Weights of a small transformer language model: untied embeddings, 587M tokens.
Each number is 128 + 24 x the weight over its row's rms, rounded and kept within 0 to 255. Layers, rows and columns count from 0. Numbers have three digits each. The size before them is the row's rms in percent of the matrix's.

# layer 2 MLP up, 1024x256, rms 0.154, rows 742-767, columns 0-255
100:115079089185112101115134107142135129176163137125170086150124099118120136102141155121170154091095117121100103124148116095101091125162118139108102129126136145130116138120096096151104156111124133145089134126152124106132144112147109116111137132071145120109136217102142129164122127090120118112172115125149155157115120137131099147105142160122123108129126126151128135155119103126128159129159112111107125113151105146141127118134168119126161093129099135129144078104143141084129103115105131124107152129136103148142104096112141133156119116111091127120153105114147196128133122133121165117110115152096113099113144143106168140137162141118114170147184135170141123086150129167134148176151063113104124121118134174115122127125144114139105143129122067126157160121095171159198125085108145
105:101134109126132150161138125129116131123141127144112123186110113129082089083141133131110113156119118126113134098140170122101106108107118103144097116178180145084107109109089152155126128104101103148146127102111118131074150126105124137160090105129093114124140176107075117113091128164147103102150141130154126143135128070095139150079109157118147138153146132164175123145134164105146152131131148140151122160118118130107155134142139119156137110124127169169127119117135153113150103099092098115088104155127146144132123095148089106104143141115105127095141110107173143146171115132145143120116152106165113111150131131118089122175142133166114116135117101115153168114178166106134167161096096116111108138118163115121189146127134111123120183129106111147112129170103133136078159183116105
090:103132118147097137105164100139106138135150139139145130163150121134127123136136123141112142097108141184114120160149118164157167137135115163139165130150082131112108119073092151085119135098099100151115126159124105099139172159099132145177091133129133079089121183108123094138125143112133098137141141127129152125074106112115129128146166091122138162098127181124141142130136160157117129117099131134139073096115119133128200156131150122141142132048140135133124134110129132155145132105110111090160163096125106117119143130135165087139114134125135130138121116102136149110111151097131149128150128094143126173175121109106190129101142109114139080143092182125122106122111145114122127179141147143141104119162153129120142134080111130153126086142146126104126133139104154122096127176068125
095:121098181095129140156158077134141118106114117115121148089108158129097111108134136124131103134145100187133134142112104138177106108154139195149143159158149096137148154112116141089107176151121168117138097145132136135179151111118153125094100117124118164120123142114163146166134094141112149145117108166115154133123110125129154112124159157154126150127146089075143128155152137151099148128132111120127115096125105127131120112094130120139134126093096147140085124111163126131102133123118103149150163136178139090151164183128136133105144155148099122134149120155168078092097097121137181145097137127109153156103131150104125144160092100104100118159134105114121150123141108104113089132132093124123103174192129133125084158120126158136151109119127143144151126140110142127137040130132113
097:118128129114158173095112085139098108128121155143078134129133078148099100096168139160130129136134129128125132092200117179172135127147109128097113137138142076151122155143116148110131157176087127099175134123118132113137162099103135142132118071117118123150149158140105109160104126140080158127101126128108123124141115153113114100158092104127103133160162110150097168140169115119130144137146122166101132095132130139144116133163120149110145131138105130144120119106108105132109097096114128146125140147119157161124164125169131129171142181138109130123114115102112129112118104165184154115116143113139133141153119132114123125131088128086073115137156108151159117105176152090163146152089157094194130138114144126157142121082077102179120123163164147116113133129141152141136100107128128
109:103141145138089119126098102148103115143113135176144159125192103094110113087158158147096131130121090136141083120127093087135121179146139116117131102128146089097108157155090137110102144083130087119163128124123141127143111124137113138159124149117101151142169154128083121093125112124110179093158153098094131131167155132143128088109132115082156110133139133096113091120131134129100099136161111081148169150159108128144177136100122138159112099141097100150139143120124143125160117100135134114120099091126119128157124157136120106159089122093064090126123131132112140147167124146146131130159178132170143123144119163134140130123179116132140166085144159138133140130164107114142172141147160147146077095182141113134149115118103133128104150137149135120103131134098118124139158073112144
103:146127148154129151122175080110147091130114166144128133139127161117091097169122094192101148118116110158118141118115144152131133178165123103122130119123143111132152137117102123153064130139162152145182129159108128142154159130122128129143117136119158149144125131121122140098135121133121097146153164168102091157078110115161118157131134116137124154115154128143111151141036124087155156126118147130138126146107125096133120190110130141108109123138183097163104130165110125128119121081136148124161135145121121096174061153159153151134115128102147105098161138130148134140137084127142127138113100140151106128108132118123150126042106116143141150110117162130065108122126157147139077151110082130131136137127130125127134114124137115131124119124161153111138125168146146144111176149083130
103:105141157095138092125138122148164157109179129143133155153155125112145121133132152125067132117144071121145130107136164124130108103106163119140130157145163093148139144120130139146110119108107139124087128138183139167106064098163095105105132142140109140157136125144153219126119060116135138123176165162144140121144147146149142123111118094104172111128155146168096097130114148129116162144122129128120090118150109129095090139131131117133163139136154124094117143123119121107073101128116185144118158121108156131149132119115107149111132104143136097172127106125130139154138083121117106087174160143119132147120125125201098125111143115152127139073142120109110169155152082094140138129108104145125118129140121123127153106108133127098170090131113109149123120139100128121166132151095157
093:112102119167111069106119133131147124163154154156100145145152076149119117110160142131109131141148092112115154128096105142097134153104071141100117142156143150139115130091117171148141126141090134145174117115109089167091156087150120158085110118096142157134122101080160138151110114117073115119161136141141074144146166129168154131130089125151121148124125125137106104127120171157118129134131103118143150079116171107128118139128173102103111117150151137171139125097158151105151147097088075111127134144097136156139108123101144115160176115099139128155101204124126122121061119135153135111174133100144138107083160106181115158134098123150103111156139109098127130131141129152141124118135123111140132129165125125127138128108145147108153133155096130103143115132145122151146134165154113
087:156120108120109108073134106120140172115128140145136112139153175148123117137111172153148146075146130130107105146143144185147128111103101132110112089077151134117183160085112114163129110151136146147093145142127132154110125157117084144132125086090122124151151117162150126076159131160074115102110077116128142157098150124102112119088117114158176140121087105123158116123091121130126156171105147151152094140127089094104110142127109107112121151196105106155131162116125154116120140137130122149135124125168125109133116139133139166125126168144116128107164116155137105139181109115118114087117140116094109130138160140118112106135123176161127103117144101111119111128117115157151118158101159088146151130106133112121158134168174154176097135114114157121090103124130136136099088172136150
100:115067129154172171090138116107157097132107153123119159110147134117104165119159134096170100120099144150074137106181144151169124156153140116129124149104158169143118101100126079093138130127127152086126183135123105143165124107142154155125122112149127118137136133121141148126150112137071128143125173143132142103114149137171125129092092109156124153096128154107119098167129104119117163156105071169113158125085119139114134135101118090128159130141137139091155135074146089122126126116122133124094134140140094155123154116133127125144133131156118152129108073095067143171129119117152106127099117093154111112151146114114145148139119115106142111161107134144094124133096135134158073130091135071104134094121130135176173140128109122111150115110100092168126135132127103146100103139141119
098:154145181059121132130116151094101182168136115119153131101207169122167111125129167166118141152121133070145127183137141142179089092114140144112095131125108139157096144114173172121140113100077112148137109110123107114153099140142111095123134159106141125116142124127108135095148133128128164122111128149108145143178124128108120129120133114125161117105172082115112162110167123164143142154131094133131150170100095160096134136144124134113116109141116125120132144139135102134110138092136105177119113136159134146177123140104114155159112159124111167133120115112131096131095169128094107114154121116155152130145186139113130143121116089140095115139103126156105138164144133096112148126046170139122118111141139107135121147142127115119123138098137090119160116124081131134149147097143137
107:131129128124162131083124099132128120115098130117121134118108154115152130125126141176118133071165114125148089116155144125114130074113122103119162150133115095106122081106108106106134107106139123156109145189150144092104085154127111099108132103157113168129133099145152153095131139139146114100128126120171117107184116128134129068136128149128161089137115120191127119135174114130142130115131148089122130161125109112166085124135106147081121155137060164153104186132114127164132130130123110137155097082138118105130133127124112123141156104132112076116159117132125105087137119136120136159122112142099163175124173144146163088125106167059136138124095111175151109141170157136099142124131122096139128130139105114129131138147145165121065113105144106111112123110138148110108153115117163
093:149174099145144109162139082154128113128157150135142116124101141106150139106135165119114062116100141112124125161065140117143155097136100127162167136125159131097129162162173108136096140139155111125166100130144163120153150118083099170074103097130083107157151117172164065136134125137149142131137116135132136124138138155151131124134128105125148172106133130105184097122063130137103113123129163129155144141166106136087140134136109085162090113115112129134142118113165159092120085101146115134155126115111089136178101172112105151121127159138104121154160105095135116140117098103112086133106115141131126120127144066113127118162152129162133109122134116120099123134135145149130089156121135119109133156151088117125102126115077176097130152147128104134140134095106129124102141113159133
089:147124123123116133129129162201107129139108157066135134175128096107156091102143134138128137112195111186113120118148138111128087117115108125093121132125156160111155124118116108153089087149157107117167129102125125138151164124126137170147126095109148159071126178141124114110101123103157120130172159125165096169121112128151113104122126130137099140142064119120115138142076116098144136135139135136099137084107129150140107123139151129090117126112161152148114124120099130107081129143094147157102106169144112144134125157114121080132128164099130159116155165108121140138144171147152130105140083100131127110121102096162135111133124144133111119123130099130132143103156149112155145173149097174121173168154095153117170123116119095120126132178116079132143112129100122094155158152116113
093:087106144143121099141125151123127115144082132172119147141154130128134148150137132059080138110159140124137140130083113121162110141097109083104120185097148096120140123168119119102139190139092147110113123151132129112117104146155110144143110150107119090147094100121089124121138135140128132148163141137144135101128128205152113116152124150095084117119128134125121102145107155105166152110152142119118127154151138173099142102121138143136111151157122140121165159113123190082146129135122115120081136119139152110170105155135124171156150155167093129123131124149123140135145116095157134141101146181127162084195099134118134131118088173092158127097142132133112130105140148141114154111128116137098103146139165166097161137158092088167118119150151113152146111127118092158161147133115124
099:122128178132122100108156107119109137152135152104093114108127137155139080158137163136141143126114130112168104099148121125185118132119076161102156157148119098136122117118127154138094174130117099132118115097126141150133133153096112134134161109121112131086117130181121134171106152102101126128128075106140123155109173167150121150121128128167104177143139117119112112134146125113162118110123160175088119138118178144117166097118140070119159134162085135108096132123126146120083134142117160138113108092131144151134158104122130142129103123145128143145096146107094132127130109128126123095153112131140147127081072168121058114104125184184132109130157120077151117165111132137124129102135088138138079113113161126105106111107154143170118141126159118092166127174100116092117133118116113
102:073114042154063139111180140115153093094134150181135122147125114157099119137137139123149122134116150131101155169136135149122116126113152095178131129118128101133135113122168136120137178160193114171160139125088095128108112122118143077106138113134122150135111151152115150125149168135114143140178123121140085122134121171137109089153131100133170129141133119129154129139143141111116132134110137155145138105127116109142149157144140141093112145118105097141076162124163128123142181151097149136138148077101130141136135073119136135098196170142155140122110138130113121170090118171107110110126122134130099114137133179156149102125112124111121128101104116122141156118122147165172117121130161141126117155142113095129114139168129137124157136111085165129135103142111122109161155097127172
106:165113131112132120116087072156127099188126098141129168107134193124077133110114133145090125111127086082114143179108115152083115101133177115100149179097144073150134122124098139120128111163075165138117143138153114125165123151080092088087111116119116123156152088111120111151121154132149157130101152119152172105124123132090153097162131138179170145125137103131117143142117115160149130087119143110138103144141113101170121134142148125145128124107146144170135174164114105105123129112142123144118155132152131121127129105102138155136114154134125127110130146107119145146090115133095084101151123134140101128118175147140125188165110088174151156118133106181151109150115117127104123134149130131109122132152091148087121096124116136121093098130109127101145134143127172111133113114138117
097:131153137147126121133160126106152102090129128130086176134145123114128129154103140133132181109134137142140154128162155128166099141124156152147116107127135098102101143151128142131134143132130153108104099114104061149179103131119138153191147147122113130101136108140077141103111126113112134124118088128159118164124123190153139123129112101143118184151167140174093156122197096153128124124174174132152113114133139144104166135099143111105131125150066155166139159102115171131145125146114105157135147094140111125160140165135121130153113144145112119167133129098166110118113144119110102170101091106133173156151114125101090084144142176108127111115118157183147137140132120088116107097124171092116148147106083124127117116093103146130146138134119110153080129135150121148111135121151113
102:161118113128132151122150097114107144092113177092154147149140163158102145138108135149142118163132129144153142153113137103133147147122082156114125135139131114173130084109141078144075166179117141104157133132112116169146104125166169138132137134118161153089156138159108110134173125133098107106177143165118135141187144143112122122123116127152094127133094091126170146079140154149155158146123147135126135145124133134116142147137127121125114101160143156134039103109147114124106146091140166097155098150103159141126112122142116160150127142092126085113122118153081102109085137135128127123130170155136095112159117135098140147126137116130110096143105103111113111129128165149139110184120112099139105104125138144115156134094136149075115116095114195161159118113102139088125131121173128
098:124145109161154092138150105150162115154104137179160111146138097157151094092132120143128076133173120129142114121095113150089165132139115097139105136155116141116128139112123119151093090122076160165117102128126138111133137129129140167127086153134110152129108146139121117173149135125139138110165129125106144156131125127154113084171153134097148142100116139089127163147060190082142107120130119090139137137145075159117107142106146184150120145094128085128142143124125109121126149123157157142148141157135125141135125140131128123098149121106102137063129129154103126138170126117152110169129153165099152105116121114121146073126167080159126128152092152156123144150142130107164151122158151147110151147086127141135132105143103152107106075126163137115110122083166166095116131135086107
095:100141151117167124138097161146127138168142116133141086106108162128123091126141128112129127120142120154106147081172166161117079122148109169135124136128139118148142136120123114092150140148159183091100104149107118165105116131105115164145104135114148138123181132089119197119158127140114091067173130119113160160115136136130091126109121141092111169154097141093154116145100123148107154109122108150192106107149098109175129135097100183140139159177119125135110137117106105132136127133106143140139168100104174107126153112146089161126122136119133087142166131156170090089096139079139156127138159083135130145103159127143111108119116149146104086127135115106122144145160142130134151133108143100158082147090125076129132113102121140130133112145145135126145165119158135126112125153126129
097:115167150138123161121127096118163122158159143148072130148160174109075136100127149174136142121149118131136062117114121116117145118129121140136133116098128099135113117128117131102138124112159149124116120097107071144162111112075123132096105129156148153101112098133135152113125164154147133136134112151156145129153113171112150150147114086201168109116117102137131125168143078148138131112110164132139089128145131128123160112124129119131120159121118130128151139184141099156118143136137110103144123088112095150150126174123102139089126099107150111139121154151160077184083102117105100104126120169125152093125161107116156122119080120172130122110108112139135140138095123103178086092141123149075121104117128167088144152072141126137116148105150101086167133158145140120122110127121140
109:171105098136115156180135150155124130100107147094124111066135149141098105124153090157130144120101104088093138096132099108134116178123168155145140139140110072132148148118137118170124146105110131112160186119156114163150130098109130140163137143100129126177174158139102130121112127119118115109110153110112183113116118101123117131164140083146144135172166104119155136131182118135097138109179109158086114108142138116103105138118080129145142107157146156160116119102133136157139109098123125140140126117165129171142125155100142126099122160148154146150099154103115068146138090126146147075129140107146126154124132112102112135151156107106112141119163104122098166172136121135109119135158151134145145129184149090107136133150110155108123150125118160169108141142163125164110119096111094
089:131121076122127072128113143123110126123116087121162111127118140127101145188136141123122160111111069150117096091104142138142129144088104165141138132117151142152119117135094124096089171147140115127100112170101134111126132158172130097112135172107078149091137142150121109116083133121136138177120163101141087095133127163170124108084125109138122071148124118120168128119100125125170161158095105102136124097106138130139156153131109108131144120142140098115109131118120132134113102139152144093134118137122134142128138112132099103084183154076137148148078140093144121083132143156183159138125143116156090106116140126142136130102130117136106130172141147127110121139150130155121128136129164101134072103135127158119118104131157166115154180155148102142161154080078137088136089140148118